Part of a small language model's weights.
Size: 8 layers, 3 heads of 128 (1 for keys and values), vocabulary 16384, 20.5M parameters.
Architecture: RMSNorm before each block, rotary positions, untied embeddings, normalized queries and keys, capped logits.
Training: a variant of SOAP for these matrices, 613M tokens.
Each number is 500 + 25 x the weight over its row's rms, rounded and kept within 0 to 999. Layers, rows and columns count from 0. Numbers have three digits each. The size before them is the row's rms in percent of the matrix's.

# q: layer 3 attention query, 384x384, rms 0.164, rows 30-94,158-221,286-349, columns 144-191
# k: layer 3 attention key, 128x384, rms 0.153, rows 30-93, columns 144-191
q30 115:536479487512535531480468494516484486456477492491476511509503519530511491500524503500500512505454511500492479495512530515508501506495461539547483
q158 095:524492504473489488481529513487507528501514492514487518476518559478519540553491473489519488539500527492502515489481495484496443480495493509468464
q286 127:518477500497427545513518550504517485479508501460512493546484498506485470492474512518520479538482473473490517510555504476503509488519455493521466
k30 113:490496493485481532489514480461477528484497470494497505511515495487479480487496511510527540502486517499483493474481514506507455482533487556548478
q31 095:472482485462475501491523485510482524531488471459491521505511532506486518520484510541554490476531505499493514511499457487492506473516499516564496
q159 086:507508452504518492509501514473483513495545452592490480479481446461508467478507489517467507504467468535447468527508496496527511451517497501500539
q287 112:484472488524494486512503518473514513473521510535528536506494434473469518445481529529554480539527458476512555494486492507494507447536476511469459
k31 102:492530484558458543517463462494494487479487525491501475506497552508493437469530512520479476513505450552506494523453497538479508545513483492533518
q32 096:509508501493475517455515488505525515485492502491539481491505501523480538476495529494541483492507471502470530507553471510493518493472526466472483
q160 095:484507475506476492488537475525483536522533500511474477494478478513511502478516543502517516514530546458482493505468464483515492494478572500512502
q288 115:510514516519505517477517517518471439500535515493505483522510535498498486465494474523505548468483501511496450503486534491486511497448534517491473
k32 102:494493496508490477465524477486511522484453486522493520495498445467480471474498499508486506458463500573544480498512480518483455481507479551495496
q33 099:502516481485516474498539448514518507500497500522522459509521526504504563466489509484510496506491512512557513493526488471494490513512485510523498
q161 094:516533530490526480475515464496472479518469528533481517528491503485512551524451530464485472532516498496534531481526529492472464497542454482487500
q289 117:518512527500487503486487487506520486490462446539477484495465493498468480498514510482515515513489491522519466462476524497482488492465521510469521
k33 101:515508502464502543519503489528479484519476507533466523499539509483460475482527526537485520489502481489486504493506504507470523478494507562529468
q34 093:543515497494562486532524474514484523548510513519500495495480478493499488484520508542511491495483520528520487488469493499516531476518448470468507
q162 101:520497537515485505497473466517476484447472503475502524509474508509536509518525531486506485474520502511440563506479520502550486540490479481506466
q290 113:519482539505504475482490570529481499425478508486493480489474541525536478514501478487508493479481530494498538503473490529500495491446553506533484
k34 100:477546476452493511499538496441462520484514525513487504527495519516515503526511491493465508505504463518526513503529470512490517519487495504530538
q35 110:457466491485515508512521525521521489488501467502496466505503491500538502535490504547525492471519504514516533501492509473520487476490527520501497
q163 119:497479509511470487487540470531507453468475452529514500481506505501493492507505503489516552500536467512499502467519465495528493519443503488493477
q291 126:476543499484499514505504492485516484479484494508462518496520530515502503462460498509493521506532493463505490531534465526504494546486518528523495
k35 099:511486521447491452514461495475477493507503500480521477506515542484538516504522478509492478504495530515521480533502508511504531467511496478502541
q36 119:497485463509501529512487518481503513523524526522504511506498483500478533484501471467516487480459518496477477508510503560495468466513485478472490
q164 136:469495506481504495522486465460454515501493519516463490517485489468482532479525508498525511494484502505498503522475517499467484478520531527538481
q292 120:490492556504495507551494499490509497491477516515523546489477562511472515523510509496517490534510523499536488502503493511489514504534493481475491
k36 123:525492506499507507477526501503523525512497544490528507517497483486516490480492456475468500521560480531474478502499496512513517511490488499467501
q37 095:476461518440467502473495505474524468490508503509471474500468496499491521513491469521479502533499512531512518494473498451485505463520515488505523
q165 095:528539519491531523504480483482505500478526492521524472540528513498514494459494498524464479508499513550499542498462492528541500491487501514524491
q293 110:513482467547543495464481459486513501484489447524453457521523535511524514535468500474529505501506507534533520507516565510533511499506471477499480
k37 102:492514502503489476488477510563509501487468521496519509498498545502521508541496523501487502439481483470496497500519502476533512545542483520521456
q38 100:487512510477470463507482504541476535467490487483463454511492476546508496498483511532516506487501481484477509479496511538503538496502493557514509
q166 096:526496463469498487476495500537522518498484537481485520519501522510474511512524520485486534533494537500495519528445478503498563504499486498502577
q294 099:516536515506487531476467512482471488507543509524474461473526511520474529481490481513471503474502490504519506496470479495498524479512555510494529
k38 104:521495489476489558497501512460468508508496519483464509482486492453537549450501496488469466438542506523516526478517521467523513533502509533502478
q39 115:445519460542520467530483467490515484518483479545512469517487512507486464499473512492480497529523488514526476465533488513488504531504533518500525
q167 109:488545460504487487497496484508535512503481470482450494511461489496483456484498504517505482537502509491508500470434506525539517496461481530509516
q295 123:510525517525470487511475508501515524585525510465539493480484473492519474457540529452532495497523471487521482532512532520549486501542481512469488
k39 119:521450475493481505505493551479499521504530505478496517495494498492540504499501524483487511473476551500488499496514475496475485468490505503518498
q40 092:505488464511493447500564533463500486528482513486513527487531458552485508503491533462503543520496537520532491494467478481499499504518533502517491
q168 087:491523488486544500514486472489528489489504496480505487502523468538484534488463485503460509520534506497473491463527499520495528464502514483530546
q296 112:514512525497518470523453508467524472533449503524482483460547498466485494493519539468505480492476507467503456477564484508529490444514502523504471
k40 098:508498483503511478506499497440511525511527498522455495558519519555488498502506479475535469501510443476469498510523530506520530501491525528493540
q41 096:511516536503504490500468491498475523489456499512495463511450505496467466494502464525536471531494505499471514549437479492533514526519496482516482
q169 088:549516488455528472476479517476546467513436489527485533489533543513481492508520509483545472478511514549487522530487481508506519494475454522483517
q297 101:492470515516475492477490499510496492481468488479492492515498502479517490517451479512501551499488527494511482518522519490543509521527514521552492
k41 108:497512490576473483524503470471486464502513507526498502517486467520480499474500492491499502484512475464503472480520478502525537504487518505462473
q42 088:522511474516534514497475491504485455476468506490513479487510473518506497513469469498499502525496577469491440527511524492473517520507504470484453
q170 083:504507454483491526513475492549461523510495501467489509483482557497497516496461485483518515511500463449526479511488482452534478513474519522573482
q298 111:496496520482518516505460458482518506475480514489492532527541518484519507480546507471500511479485490479499493552497497487470462522489450503504495
k42 098:493547507490517566519517498526516466491511522525550537502482499453445524481497491491440510474522560532480522511492508505498494477513500512443532
q43 105:512467468507519494504517513494493505493514477553544477476489523478517497540523505484499487437501497482484489466478522501507534524564469484512546
q171 095:508478530488487504539486503487489489491546489530524544515514533511557517484474536495480483488506468515525497540500451510487466527463504513525568
q299 114:485453509429492495513511515488448518480541469529517520516539499531445456487518463487496472498528503494495472472466472517462500496518511483553488
k43 106:525543474430558530478502511507488504507473508521495497481472518487491546514463477526527490516494543502475490477538503518496510473496519492494504
q44 115:537466537485508503546516515510498503500517485519498490529491494497496502517551560471473534526521538533509451526471504553447483461502472496492492
q172 115:508585546449528510525490492497502472488499540465454512471508464513521522470490514523472498482516506511484536480529505512504498514525515522491492
q300 133:507445506485513505523452565489484498520509534464478517505486438489524489527529513506480522497479456519477550496513481524460511494549478495499511
k44 104:507495516476491484523503484550508481541534500512527462504529545491506516468514474489527495474544464508488493492486491542490485489499543479517534
q45 096:455515508522497491478496476527480519523481492548493492466470515471482519493514468497515472526500513513531510521506533538532494522464529500529468
q173 090:436480494501485469520496485510493547476519509531511548468551542471484473545493481485526514560506529501513473490471519522518417471503522505512513
q301 112:496501522451461516471496508491520515521515452486536530503463489475479522506562492498505491509548505455522458466500477493514549494487495567520501
k45 105:532533471464499534471517544518489477473507489510487487532452456468498499440483552495531487495519493529512502540476489502483539481503507511518497
q46 164:478506480523504483494551478480527451499495504493555462491518512524486458486518503503524510502470473505538484493508459498498528526506457494487472
q174 144:498473491459526519470532479471491473538526535496510519437494556518508518468486492483472488496511500511441472524488494495551486490516502493531516
q302 165:490538533545496484490522490535540469520486498529507516493509532500486495503498481506469511503465483453547499525484526525479500500526488477503464
k46 115:481500521508473477502501480473502465484478474524519480480478516517464496520522552534525513495479473469525509500447491479528507497464478476476551
q47 127:544522460452489534488489558523499526515567527527523494501486493488501503507484460534507494481538482481487498501433483504463482481484492505412498
q175 114:472526510502491477489457504470490490516495532498477466496511528479490478529486515465532494500499503510487505480453515521478475507547525530454468
q303 135:490477529505498495532492551500511490466463518494489479492510468501446522515508512464527517518500480477492512507489498512508502504479487526467508
k47 107:516503503509503490509541504471559491512486486503508498513526474510519501485497520549466492519492499562496488518455493452482504457521470449475492
q48 099:491464526482550452461495493503459523473461550524483486483486526482456495509512503516513543489476513472513515495534550496515493507506507486498483
q176 083:535488487512539507495484508530513522510496523544475532535485542519538498537506495522517536533512508501531517497531510517486521526479519494511487
q304 111:506521460500510503472481514496483445506489520487489506492512525482481482515490456487539476498500517529514508449534525488490531512443474471442469
k48 098:520536471472483501524445511516486484484556507516516462486507494493498457512508512514503480497451489509542527527504500502512502488529494469481437
q49 093:480488472503493490515491525494509523483514501533486506505461495481493452554471490497522542524460517517485492500566529540513513482542529517491486
q177 079:476505440460497530506566524517469501498485519529474501520473467496518531459483484494533510539495515456526508509475469543473467491506510558527527
q305 109:508511466489498481499493474487477469480520502505492513465461487482538478452487494526472543514465516477491502487514458532486477542463534493475505
k49 101:516504498537509499484458478487548566559468494526483516466489533515483481474497488509498482503460514503501548506538479473501488466450476488464465
q50 101:500500503487507515439523514495502469475447491525517486492507524500512459478504490464494474501494525513482457462496512487471510486494499467470531
q178 089:505475557486515535517525523506492516458490516475482486495516527506532525537500465463518489490484543474446479463526535522451461499513543509465485
q306 109:496489513517499513527504519468501514527498510511509463485499495528499530512507535487525458466473478478502487490472488533480542487486501500529510
k50 107:491524472495523525473481493515444495499526491475505485511503506495519482500513514483499505469517435480473503493523481484475485524501526467521506
q51 120:512527466484496501500523480492474499489505520537464545505468507506514515506504501459506488491463503484540452505526522481517513515463508510500495
q179 101:494473489521474514477445510474465467490483559479509537484560481481507523562506492510526552489483525490467461518491477455462526527506485489517532
q307 123:543519532497479534490477501473468452513489528538524524448503474509478525531493496518500478496528442547477484523456494475477480529481498492490509
k51 110:503514465536515514553473503479484538458547492485498493488484540462484480511450473483484529480504462514500462487550546533505503450503503478499518
q52 108:513475493531550500550499509513518541542504461538542508490501514520543503494521469474476445515477493504489514478516547456500487477479512508485461
q180 089:486498535523503477486530460488508488520497496498484535518496481501511501520464469501506484494493507505494561506521514498520455516463467521479489
q308 106:513473474497443498460577483505523528485503511520513506493510474513490509512505496480495484526505545485456512503509475486533522500427510456535485
k52 099:443505504511567527504471524445469532461468514506522486479499469504484479467496516559454509516485491483513457482508507473468487495535508509484521
q53 099:510539487496506465494489514513481503500514502476490527513469492520488479516516500507491524496495490532533493482482508508472503505532488496511523
q181 099:547506483523503466518474533491534485503515489459511500488476491470501555482504542477452529477446450504528462476506528554519495535536498504531497
q309 104:490543473520521535477502497486520498504516476505545495472488511500474526505512539509493503503475519459533482498497512515535519499513474487533501
k53 103:491530523488529551520495486457522502500466503505496506515508474535508486481519458498473515461509503522505509502500479494529525457485512507537513
q54 121:466512494487504469508540488481498482505515512508482470492532521493506547507491502463519524480501516488528465453496467526507474547536511481489511
q182 110:468534514514530478522516523497523432547543513495478492519516516501474484491517462467503497481550521492513484461515479532546544539483493515525491
q310 136:436507514467497490496502523491524496527599479504506493487492499500527453507495459511468534507501513506491470536520540518534508493570538525479527
k54 108:467533490533477503499518446499503503461474520485509486518463536511512519532500456468514508517494512462513482522545486504461451525511476479489527
q55 098:488493490507477472480528547523539527526483517506505528473482479497499500516510493531481490458507478503513495508484479502500489479529486544507525
q183 091:523504524520524585458506552481468510486499480549496537531519506513529487503524481469496513465479478428462487528497489486536471482485573500521501
q311 115:499487520487487524456563571480486505533490489488494541493494493488548509495507462509492509476455455481513531528486530455505468484486498508506528
k55 108:461514504553492481494527481491521495489487502468477470518532483473489512495518529478483485532494502462505481458521499586455476512496461459487510
q56 102:488524500530532512495513503519477502504476439510508497556526497469512509511456513491466494462518483513509518492542503541495456477453480481481536
q184 098:483519506468507466493491515492467496503448508531501501503511515470488485516478503499469500520492462464475497502503482536528511506475471513532494
q312 112:472525494501462500469511512499510473483508469525452487493491522498536515508499480523523509547521528483499470522523515457514494487473478470450502
k56 104:511491485522510499538498521472447496489483475463449479510506453513519493452508522529511494439473498527523496488478495530494503481522478483524498
q57 102:519517500468502520469476544489513510497554507478511496482462497520502500472526440522517537526475485469467534516471476491506502487488462486469480
q185 091:521495499510531487523515519491446534523492499507566504512513501466480516497506505533495535513474542492481462527487530502522531477474465442498500
q313 109:534508472520459523535467481541511517501501443490534460503485488462533464520516515497497562509483479508509497525493509532518494431472477483480426
k57 101:458502459483435556503481538475488491495491566514548527476484522497506484485543520554461489492525450482513502499541484457486493522511525528498483
q58 100:527510482489500470528519478480481517501471503490505529508498481482464484467498482555475519504498484466497473491517485494515501481469517511486453
q186 089:445553510470463528512516526497560480515487519470481490520504538513477564473524499496505486457532518532493491488559491510512532514495472513484516
q314 120:483509492492523490526525515497510482510542488543554511476520501487488509507534509498497539512489467505505530488511530513507512502488541527476483
k58 108:489496460507509524538505430516462519522501515517539495491439445506502448503500474496470519533494503479492493471484521557471480543494523516506515
q59 100:520527521480497479493521514512528446470500464536515476519483477556479471525493439532479516508510508505492564498549484508523524531461501496478522
q187 099:521522489470508474502544479480489503493520517490488475489451491524485471515505493544503509500494519488463477518466484487476478534495508499497488
q315 121:508517488503510526519490487519516470487518463482510464515493494485545472506506482506499507502485492509539515492441514513500477496510492469532448
k59 104:504464525503495547544502507482517473486506481574490512521519465462510495450523514511469486507532487493534534475493458485499482521478483523510438
q60 094:509487457503512507493540496489518487441401524500533467562496525488456522503523504447510482490504489537501485505544474501521494468530490469510561
q188 087:474500497504462522499459524530516479509478482568532518459492507477500507506459499469512487516476483511490441477479494484484489517503500488512506
q316 112:514504553516469539506459448509468442503472530506521526493494502493519547485501473508485478496490510476507577497477468476519482461481528504537504
k60 106:507457508485489498495492473439486529472478502515512496476536494531488513494515484470516519485497516495507526526495503480474493479501470505513480
q61 096:528536516488458527493471503500505509537475499506512457505456526484468483473448506526462504519494507477517546531491513531476539498531493509534549
q189 090:506497518470528544521455509475484490486532521510486500510486482515498528529522465529475490480489482485475506501543476573494500504499548462515484
q317 108:544480532483506520474447509507514455431507535477532505488554516505514476515512511464489527490533534476502484506496492548515451502502484491534526
k61 102:506516487474461460495522462468502499495477483510517506461467512494472513519503447482513516532498533507483498458504485485467493486509511489513432
q62 102:487506513494521460504509492511500507513537523489511481508497522511497486475489535482479474486523494507515521483475489501485480512500476510485472
q190 097:531476528517484529509529509532518495469509528509504489504493514518472538522503510514460470486522521524502532475447496512511472529502551499486483
q318 111:511490542504505459514535489481468512557531515500446534479472457496502551494470480500431515527519517479518549502534496518499464461519537524492482
k62 108:499473511494491508506492487483474547532545549503524501491501501487497468504510500501539473516482452499466484511503487494515485521535446519500515
q63 093:530511528477435533482507486462449477494523534483487536474522528494491540490475479488490496524511455467481492436436509522466491506515523506534513
q191 088:504505493555468506486561486476472466497485526480489533506534468525492516497483500480505489535478500470491494473521480526571481533519510499537478
q319 112:510540476473504470511476486490522512494521487487514505516498522519531525480477486485489491533506483495505527492473459496565518517486516500501468
k63 100:517498524495493479487491482470471481500510491514470535517519502504516512542517517467527494482510486492502485535532491453481492481525508537527520
q64 042:499496499509503495483429493471532524456526520507477491520513477489452474459473489499496473515455489505492460495481478473481530488525499509479561
q192 104:507455481486499535490489495506492490470499508515525480512501504514528502483483476508502518488491490484478482490480477493534491490461518536505517
q320 030:541480514481469538491469530540489543467498551457514536476502571473522466520518502491507476543500497469484431510528495506500479490502496520489479
k64 079:481480538490497494487441494522509526472551473489500480534512512545488492498521480515505481457481508478501533486472489513516487506480516498512505
q65 048:494520468509491483511561500484521451528520479491502525512522506487532466517508539484498518494502465468508555514532495461462504504520539498548499
q193 088:484560516522494480498530490483501518485508518524494502501460456468503519514473559442493496462529453490530509452528503493518503498487487461480503
q321 030:510539486526488501511503457516502492515508474540506463499491441518497548495471503515470540464505465493498535483476537456497489498541513491534511
k65 075:501496488485475495522517545532508474554545511507497528502492474510479546490532524520481467498515501500478472491531510532542489495475481496510514
q66 093:476522507501522472486558510548502545564465486491498474461482514492528533488507502530485526467507505455512526475490464521490483492491512506501495
q194 102:519527536450468520491494503537515481482523540480500506473487521509485527431523536481491456471525516504534474495518476492455509471510450503464526
q322 080:522528485511508517484493491495535454496492493517518467485513477497514491494477502492514520521518435484471560480496529478496488538543484491485533
k66 087:490484494517495501511484479488486517467481498497435485511501483511520484496523470478489508459506463498504546506507493465484499523507508520507548
q67 063:500493535494475465502465503465469506492503543506491488487481485470515476487502515460502491487505559499484491493549534496439458539501484466582496
q195 094:494475477514515493508500534474483456464520498526508483492490483435541471521506482505514524543548492517469486505468539483533539499526500459523483
q323 050:455501479531484491520530463520488526538530491517450528522497472490462588462527505516458511476483519516519506537501478502493492503491519508534480
k67 081:493490504543491513491534563515514493489515506486511470457520533519509471514502459511511485506535484487484505506503490539494498460473503536448424
q68 092:501489478473482527518514485525508530458448497522484518494476531519494532520477489514511506546495505511440509493520503512527507502534488491491550
q196 101:513516476500485478530487423491489508497541517497549508495500499496538496536499524481548471539459508451523474521488488497491508475476525536517509
q324 087:533489500506545496476494504496517467513472500562552462503524530528504462524459543462483491532529495522477503503507513503511552492553484471485514
k68 089:473518516465519521559533512513513527539525485484503489489507454506484515480567458529492533500470480510481506531458478494535454504517537546487531
q69 078:522479532464484538521491575489523538528482494491488513507505514457475530456557548522520479510469542511466474528528511511518483511482523507559517
q197 087:489481488474489481479458488516451499523539494505471478505468492512487519478473464505508515510496491532479511516505525469508504485479524511515502
q325 064:514477439521530520410515534481508475471511505470471501496493525498524480489478538491498505523505492555475514494517471484505498508501502484498503
k69 078:504462502524528522502487521505504540490551473521544512504507515518492481493474473542523548508471504500497473482479521539497477479485505484505447
q70 090:489499496509511533477477500528501505460488517466501517555463518482496512440450524531503526468556509500465455526537515534481512496474432480533499
q198 097:459480474471556528452457496495514483479528498495472495521533560513482514472494496505473528522479497491493440533468509481460530478488498468491529
q326 088:481556499489520500489540446496466472491465476504487533537499474523441520443534482505524536492502515491480547516532530506492476493499517483523476
k70 089:521476511503494480483452522494478539511510529510470528499515491481491462524494531468520537525489490514490485526547470500508478554532490532504464
q71 098:524514507533499504443522518478491457552483495538519499487495519467513498509513477468522513510538533478516530516514534488502521511475496514474471
q199 107:500474489516553445470529463495543458464505505469492502522508532521487525528468501478475485526462461479529511510527516439455525525523480524533530
q327 081:502526512495493469512470462488456463503553488486495515519511456543508462492474490542496487492547526508521483512493508505497457538483536470475450
k71 095:539523514485466531503500505526449499505497534530488509504499559534473506493518482503484525522459553474497509504530489528544506535503502493516495
q72 083:489554464498484509519505462491531488524522473507499533505524513532524513470489517507493517509470516501504473520503549460477529518517465521488478
q200 092:486494486475471517505513474504516513496493521522483503505506489528482527523476459522485511510489475477511478505501486439504508485501553485507540
q328 070:496500442531468477454523481478536463458518490443471520516507526505501536521494433484490538510461527540504492478497500480490475466470510473478507
k72 089:500519482535507518521515502508494524460480488541522518486477510487498512462491559520498481507502485501507512543454509499461496463484493543479535
q73 100:475507520483489509481446481543484466497442469492489498493461511494499526512533505484517478499464489528577490524502477529485504470495485481513506
q201 089:465506517514450528529491502490510505524482521469472469518483520513506477447481493493528467515490514481550530522511503493500516528501509497509477
q329 092:493510512471492519558490502514441504510498491527486485516487444465513514521503491526503486487485522523514562479510467494475482518505511554487473
k73 090:512485484524497519526473518492467448489470452536531505553498506521468481507536520527498484482475468509527503521471476568447490464483493484527541
q74 084:504515543511492496522507514525481490508467498505519486522484490503490524511479501497513483512545494471487503436489495458460511481507453514492464
q202 074:466490514503510507476506498511474511475499509516489500504495545513505545481497527496506507528521541483531531498530498504463495474493513507563523
q330 084:518484512546508479467471514459508483469471506447540521513486514483479493499514508512525496523471436481520484521486491510494476506476511497511465
k74 082:519495489488476452456489540508490497480495511482489483473502481498556505494489474510520498478479462518501518511521519481507550535519505487517518
q75 101:579476493487510496512530520492465506514493510523507493514492501497496476493494486504516480467500524528549497516513508497505551470453502520546466
q203 091:506528528511526482541480503471458516500480529498492486483504483481509491515511491460486501507453503464497470534533532485494456501498466482526525
q331 085:487497559474478468480516497491475500485522496506481507507526563496468508497528529487555504500536532513519516504507503479460517530578457460555465
k75 102:513472472478501526487485514526484465506489507533523491499513513510527471512525446500529511492479495505542518547479465528503459502462451480521450
q76 099:442478509479487546479518511562469526526463500496517441488517465498518530468494465524463494506495543449482517490498536511503503530470535499537518
q204 093:488538512470493468541517507505482520517527480488466510495502530484492514479519477532523510487546442477534528471532473491496493458478492520481493
q332 095:492516490482537535508507498502500518507484500522532489496549522521530509530528470506517492526543481493520477517517517496472522498529478474559455
k76 099:513494486496503486447498521514522503508543550495516540470503513517474483496486483481491500546492460499495484518481497499496528531478531501542462
q77 090:500507521527498504487507512486504480535512466507466523508493474487503494469490498555514497498477451541473509466481452464534493496515485493527546
q205 090:476512492498521503484534510459488531480488525500506529472478484484468490491477540505526495514468423504511534510542523481482512539508484502452483
q333 103:549524532507485519481504524502502446493488483489467446548536488489480513489472524515528491481488498491522505504497500446483499505498501484512475
k77 092:469456498435508515503458504509484509472527482508499485488504491517488517517489487491513547514518497501484519506471521521485512475528479549450517
q78 096:539507451462547511492503538486542517468498455552509509487553477505466460536504510490529491515492537477486442528493500475503487506530479480510520
q206 091:532506505497506489474526531446509462503552522523487527509511489490545483495499522502463511504530473480444478489513511473489524490510504497512502
q334 098:484504512488512454527508513494507489524503524532498519504566482499459448487492521531486503531533462483479479510515496508522497504514489472531496
k78 101:482523491478486518479500511490463532474524485479491478510517518516510485486488470524497510500455561495487494460514484547485501500457476547510468
q79 094:488473508552535461471478460480539492527498480497524475503537524545521491475526533470492513488493471496503510525508500478473472497471470517491526
q207 085:514473484482501527526495480510479515490491504495499478539480508488535488495466518533502500516510523481507485488515542527522504487493504499473500
q335 099:541512520519518474505504533465476463486516515477501463493486496484481481527497497515487478473458447534502460554474515545510512484458462493516497
k79 094:484497522513494518516462497530493511445527537523481515497524483529484498500544447492471533514498458512548481527486491504504456499569443494515555
q80 090:498533508530510484455511501492468529468506443461516497509458518518503480463467503476498502515491471484512522506483499466481470553550503493501560
q208 078:496509556539489492498501485509492507529475501515526520502502506480494517557472507502474506520509543503518475521514474455525490533518487479557555
q336 084:489503464511488504459532532479458483493518517544489469502510519526519531465514512489508505499498490460491521487525521454488492515465473496464462
k80 093:538494479516460480511506465450520513482487464547507477498528539521486507545490526512493523538461512474506489503532494473487521492506478481531527
q81 081:485516496515547475536503493554505549505496466500507509496488515513458542488500497474501496481466517421504483480488494527508485519464511496518535
q209 076:534453504528520491489469492467499497496502509506524539533470519485482504539489505484515454478486550511504522497460500548520471555561553474533541
q337 101:543506493487553543497520545490504515506495553522484550504479467467499496503504486471483535507501502506510467502499505514498474508515568511524524
k81 088:519493487498479511496485469527486472521503504483481443481526522491545517485533485503530549511495535477524500491515504488461465492477492498457461
q82 090:510522505513467515483530534514482477451482504488497529464514503490493499493507503492531489488503489538495476503457525459508527472511471510518480
q210 081:498525494503479502472460504497460509538485542475511499493502482516497486455457536506506507489527527459509537525465503543493469502487442486503474
q338 097:478552499456527535486498491499504523494542522487506543544462464467461501469470480540520503486526511503519511476527478489478540483500512488485458
k82 099:524513526486483472499445509471509468464534542488486519511503510529493471513480500473453468491474507486540506518513512543507505469507515496518517
q83 102:449489472499495460512470502484451513460522467534477460516517495505481522512531500509512492475498502513535509516486496523504491487501484529522493
q211 103:490483493544522472501483485462475511467502456503465481495473537505507506536482510472522536511451524508511491460477497501538483554522538503522493
q339 113:440499506524454487497481511534523489454462456460502559519472536513521452484470524526443517494527521450493464497475488476525527497493481496511525
k83 114:524511483499500489459498504505519518477485516470542490477504515515503513495492501476472512481520509478570439493530470510536528519523489503523512
q84 093:501507492504484525476506525486527467475485484503533449499472502497529497479510486490503524481475487530473532540492536522536502485500481519427484
q212 085:475486445483479517492477485524500467482454563479476484507526489482518501505483488463497510488439499479522489500495488534479469574486473482481507
q340 101:517513482527535537496532490487466518520523490451507520495473473453492508453521454496512471480514521472475523522478464499533482526495544517478551
k84 093:528487475514512486500517512484523458540505509495542490518496523543480492501520475488545511479482475484496488518492469488506474479569513469556516
q85 122:510466456497504505488507480507488459490485539510494536536507475462490492487523516507476528501516489532493525500542525528524552510513492540471496
q213 107:500470486457551461489504499534474472482471514539526486477516495498506472511468523485517490470512516485491502472528474491478492466520517535524503
q341 140:510461489518473485493501538490475499497507496477449493539526452492499504526505479497467499504479477519467510495485493518472513515495464536488529
k85 099:447466523487499548505487471452546509489446552480497542530492501499509504492499490510490518511511481495494496493472492486504521420508512483517493
q86 087:553542494527493539555458530497509503488505476475495518481458492497490476505495501515483466494504524495547508493495487499529485509497487487518500
q214 083:536485530523469502506522514464524560489473536533530501492517531478498466489527503492494472474499482499496554508455512482532491491512458454481550
q342 095:508508472464495495529522497497488481465494480497510527510522475493545481493485498475464446481489504524520499471472481494461486505461515541494495
k86 097:512529497520494469477516533498508476530452456490517491555487469475480527499471515467509489487486494519523447500508516465494529506549506478538490
q87 101:487471495517472538496495494473494548505492526477485492480489460526491484532503468528494482475476499507553505501516490523484472537541503498508425
q215 091:445479489512474490539475515483484513512509493534498450493481514515485513523468456478466477498498517505502502514515497560543500436507495497453485
q343 106:505544509460511486508504472485459477502536460519448510505492521445511463505505509475525490525496491474489519502465536499537471496474488490503434
k87 095:495500498562498554492521492543487463477485493507505465473490499497490446516523461532547542507468553484496507524489507495524489504496494535494506
q88 100:509484526470515443525498484506488474472478501470506487517481509491488504483485477521505489531506534458461550520523494453528498525496465473508518
q216 088:531502469459544527486492544491510545486496471469537479477479470522514496525446499458492562561523557478482501490482538495435498506494533461496459
q344 103:521497520475488512490457485508506490520497490529478556480492487479506554503492488511468512509489561540507509461494522490522489467505535486473469
k88 096:480522503477537535492466530498503482513546452500509478495514498496474479447532524509519530488448416527506490526550532537487504506487532520516495
q89 102:500526503488467457497504474538464496477507500512450515514528511500478473467488472452481496469485498523496552505512458471449429452517461514485470
q217 094:545522499508509505481467477489484521476472512519488498531510544521487494479458551476567482494428491476505490508509523478500477497504537529464461
q345 115:483479530491504512496516541507521487466504518472446510522468544494514461457527526475537482473515537516487506482527469495506508463498487505569527
k89 108:457493471478511432478510562520499512470476487478518484470486500492505525492552495501490506520510492546463504479492502495547502505516485512496469
q90 087:512500501494508516456550466540530512536539523484528451512521478500528469490517498475538532500514501500476445525467469546457508502491514518501464
q218 077:471518557513572532472503537467487492499511498474512496497511541520465508484470494517476508487519520482508493502505524542541505499497527466567480
q346 106:519494496520514482508491459460547478543480500547473494506504484504494479491529486492538490483480495479492483501460510478517470539511491493531495
k90 102:562483500464504490556527531476525545477495475517469486508483493517495519518525486481486521539533468519535533478480511491463519487471497499481500
q91 101:510524475523493467506547485511549519498507500540515479514507494489503514526475482501517523507506481491526488514476489504567542494511492513467470
q219 087:524520505507545516456504483519506474500566494508503512471546499522494525509498477459484464480502479499542516507555483486489473475515479450533518
q347 116:491511490495513491491492488537506495528488484475525535480527467525508503492484467493550473459530505484484492486483497498509500542513464451499434
k91 105:511483495480508492499531477515530463479513494475508483515471543479492455499469524483483486511504520519480480497484481473499509527521471495501461
q92 094:466511495473505483501488491518543546509533534486477476488489503512501520505483511566474554553515508486481485465495476502504487493502495506522516
q220 087:490514507503517516464519525476528524502531494478505490483493524529458512493507510501499497509494490501482502484501492501521477496475524467550509
q348 109:520512544464518483480525491473502482489493545544475498485511517461485498497471452449494451550502531472482468494443515487511491496516483487482500
k92 101:493442521516487473494507462490512508490425536472511492521498461495523499499477493486493489468472458502523495513496482481533495508563487531503535
q93 075:492478502522494490495463478499484474512485503468493489503514497495515474496500504510511496515501518494478495480455503483532464516532474495492502
q221 065:513527463502514511501514478519511474488497492454555507506512505504478516487521497480562522479484502494554522526512497519502526526453484523517471
q349 089:532467475536497488482484427497517527555482522458506504485527498540533552520494492487479494503515529493500470483491487461487437534528514498474500
k93 098:502517488478493518483447487519467547474544501489478486513491511550502509528501510479516521487480527486555493506497507506477462519497494511491498
q94 092:459506486522555510551472463440512528503481472485494499522498502485483526505473499472511507461484519466495526503483463458478488512529519490536444